python train.py --num_hidden_layers=10 --num_key_value_heads=7 --norm="rmsnorm" --bias="none" --parallel_block=true --learning_rate=0.016 --train_tokens=323400000 --max_steps=4935
Each number is 50 + 15 x the weight over its row's rms, rounded and kept within 0 to 99. Layers, rows and columns count from 0. The size before them is the row's rms in percent of the matrix's.

# layer 5 attention output, 448x448, rms 0.21, rows 0-21, columns 64-127
099:35 51 40 54 49 35 29 52 51 53 49 50 39 40 44 34 44 35 48 52 29 50 50 44 48 56 57 63 44 23 49 56 59 65 57 35 46 63 33 41 51 88 50 50 26 55 50 59 60 70 59 63 44 35 45 65 36 59 37 29 58 60 35 50
102:43 71 52 57 67 50 39 50 51 23 53 45 63 36 53 33 44 54 56 44 50 56 43 44 51 40 39 43 39 42 91 47 51 66 41 60 51 61 55 56 35 40 42 43 59 57 69 48 43 50 53 33 26 50 56 50 60 49 49 54 34 56 68 42
101:41 67 49 49 40 47 57 50 44 45 42 44 50 72 57 48 34 44 42 51 47 44 44 48 63 58 45 50 38 52 57 43 47 32 41 35 55 45 63 47 44 48 58 40 45 54 55 43 52 35 40 46 43 30 52 39 43 51 39 55 53 57 72 43
098:33 21 30 31 46 34 40 63 26 50 63 59 53 46 24 56 58 51 35 57 46 73 69 57 37 47 48 27 51 50 60 41 66 53 62 52 39 38 69 53 41 51 50 43 22 81 46 62 52 47 65 53 55 50 61 54 53 51 49 45 50 39 14 45
096:54 39 41 59 69 45 51 57 66 53 56 28 47 34 45 44 31 36 25 34 60 44 52 70 56 30 40 18 53 41 48 67 36 40 50 44 62 37 44 54 68 47 49 69 83 56 30 82 54 38 51 45 61 41 54 40 35 35 68 35 44 38 52 55
102:50 45 68 50 50 39 34 69 36 48 51 36 60 37 50 54 35 62 42 57 71 58 39 33 38 72 52 72 36 69 33 60 34 66 74 47 45 43 33 42 55 51 32 48 67 27 57 62 25 54 47 70 57 48 49 33 49 34 54 37 61 74 28 48
091:55 51 61 55 26 40 69 66 57 40 54 48 56 45 48 54 29 52 28 64 52 30 53 47 57 33 66 62 35 50 54 64 20 34 28 71 42 56 74 48 58 58 65 39 49 39 37 47 61 52 49 41 58 48 55 58 57 49 65 38 34 39 48 52
101:59 33 73 52 56 59 39 41 39 45 51 47 54 61 38 60 63 44 48 57 47 49 28 46 55 52 40 63 43 39 31 60 24 40 43 61 45 40 40 37 39 42 39 54 54 64 59 46 50 43 76 58 48 36 44 48 56 56 37 54 52 64 42 79
096:64 52 60 27 39 32 42 56 56 45 39 44 55 41 61 63 44 42 46 28 58 47 55 35 48 57 42 73 56 53 52 38 33 48 50 29 69 35 53 73 65 44 48 64 42 57 60 32 41 44 59 53 34 50 51 56 53 56 71 47 39 13 35 50
091:74 30 54 41 53 31 52 51 46 59 37 53 51 66 54 70 38 39 31 62 58 42 39 77 59 32 82 30 65 51 52 57 41 43 55 46 53 50 57 67 63 63 19 59 52 59 64 44 43 39 28 38 33 58 59 42 35 76 52 60 80 54 46 27
106:44 61 71 53 42 46 63 68 68 43 61 60 59 46 44 49 60 45 29 44 69 51 61 32 51 26 61 60 42 54 56 49 60 37 59 52 55 29 36 44 44 53 58 18 36 48 53 57 52 41 62 47 47 48 43 41 50 59 29 37 68 52 47 51
101:52 62 43 52 39 68 50 41 45 52 62 67 41 54 35 10 59 61 69 53 36 64 61 50 53 53 45 58 55 42 58 53 38 45 61 73 62 60 66 85 48 45 50 37 41 72 34 39 24 68 37 52 56 41 63 31 49 64 36 55 74 59 58 48
101:45 32 43 35 64 55 46 64 54 65 45 47 31 50 42 38 75 46 48 43 45 31 59 46 35 47 57 37 55 77 73 48 69 56 56 49 51 76 53 42 45 46 38 59 31 55 39 53 39 39 30 47 59 61 45 54 51 52 72 55 43 41 40 45
098:47 50 60 69 63 40 70 39 15 72 75 48 56 39 45 51 53 50 44 58 53 52 45 60 61 62 73 24 46 40 42 68 55 55 38 46 35 45 46 46 48 50 58 34 57 38 42 45 62 50 59 59 58 34 52 55 49 45 64 81 83 58 60 41
103:52 46 50 39 43 56 62 45 50 45 48 54 60 35 52 43 55 48 44 45 43 53 59 38 38 54 62 58 59 43 62 45 71 41 31 55 48 35 59 59 51 39 62 46 43 47 59 64 55 63 54 54 59 31 52 58 34 34 53 28 56 67 35 54
098:57 47 47 51 60 21 61 58 66 44 49 57 36 39 45 58 57 40 44 49 65 86 53 38 51 79 46 56 56 33 50 53 28 42 46 56 47 49 57 57 65 31 59 65 35 53 62 39 58 50 44 32 55 55 49 44 52 58 51 38 36 53 50 53
103:44 42 65 47 58 45 40 62 55 66 68 40 37 56 49 52 57 41 60 69 52 54 57 43 49 35 61 69 44 50 50 68 40 55 46 49 50 45 38 54 66 72 52 58 65 43 55 44 55 64 60 46 75 73 55 44 34 45 41 32 63 54 49 65
101:53 71 53 52 41 35 47 64 77 43 68 64 56 37 52 33 40 57 33 50 48 59 62 68 49 57 62 48 49 52 45 37 47 51 37 41 38 44 58 43 35 52 61 52 48 68 39 54 51 51 45 57 65 75 51 59 67 67 55 51 44 62 46 44
103:41 42 42 57 66 50 53 34 56 42 50 49 48 50 43 39 42 47 47 51 33 53 38 68 41 46 24 38 64 36 47 47 51 42 52 41 81 32 61 64 38 25 38 47 54 46 64 53 50 37 37 54 47 38 42 42 55 57 48 41 73 52 55 49
105:44 43 52 59 54 54 56 42 72 40 36 60 32 38 50 72 45 53 33 52 73 58 56 52 39 38 66 51 39 48 45 60 42 63 41 51 54 43 27 53 50 43 50 48 27 46 51 61 59 51 45 51 69 53 38 57 46 51 32 56 29 37 51 40
100:38 46 49 68 40 59 72 53 43 49 58 43 71 54 47 63 77 41 55 65 49 44 54 54 51 54 53 49 57 57 31 74 58 24 54 34 45 57 60 54 45 36 32 68 43 60 55 39 73 58 47 25 55 42 53 51 54 50 53 64 55 66 45 39
106:28 67 38 54 61 64 45 46 60 54 70 55 67 49 52 41 48 46 39 45 51 45 63 47 45 27 43 48 51 34 42 53 47 58 56 54 48 41 52 43 54 26 25 38 37 37 57 54 45 39 51 44 62 46 74 54 20 47 53 38 28 49 60 42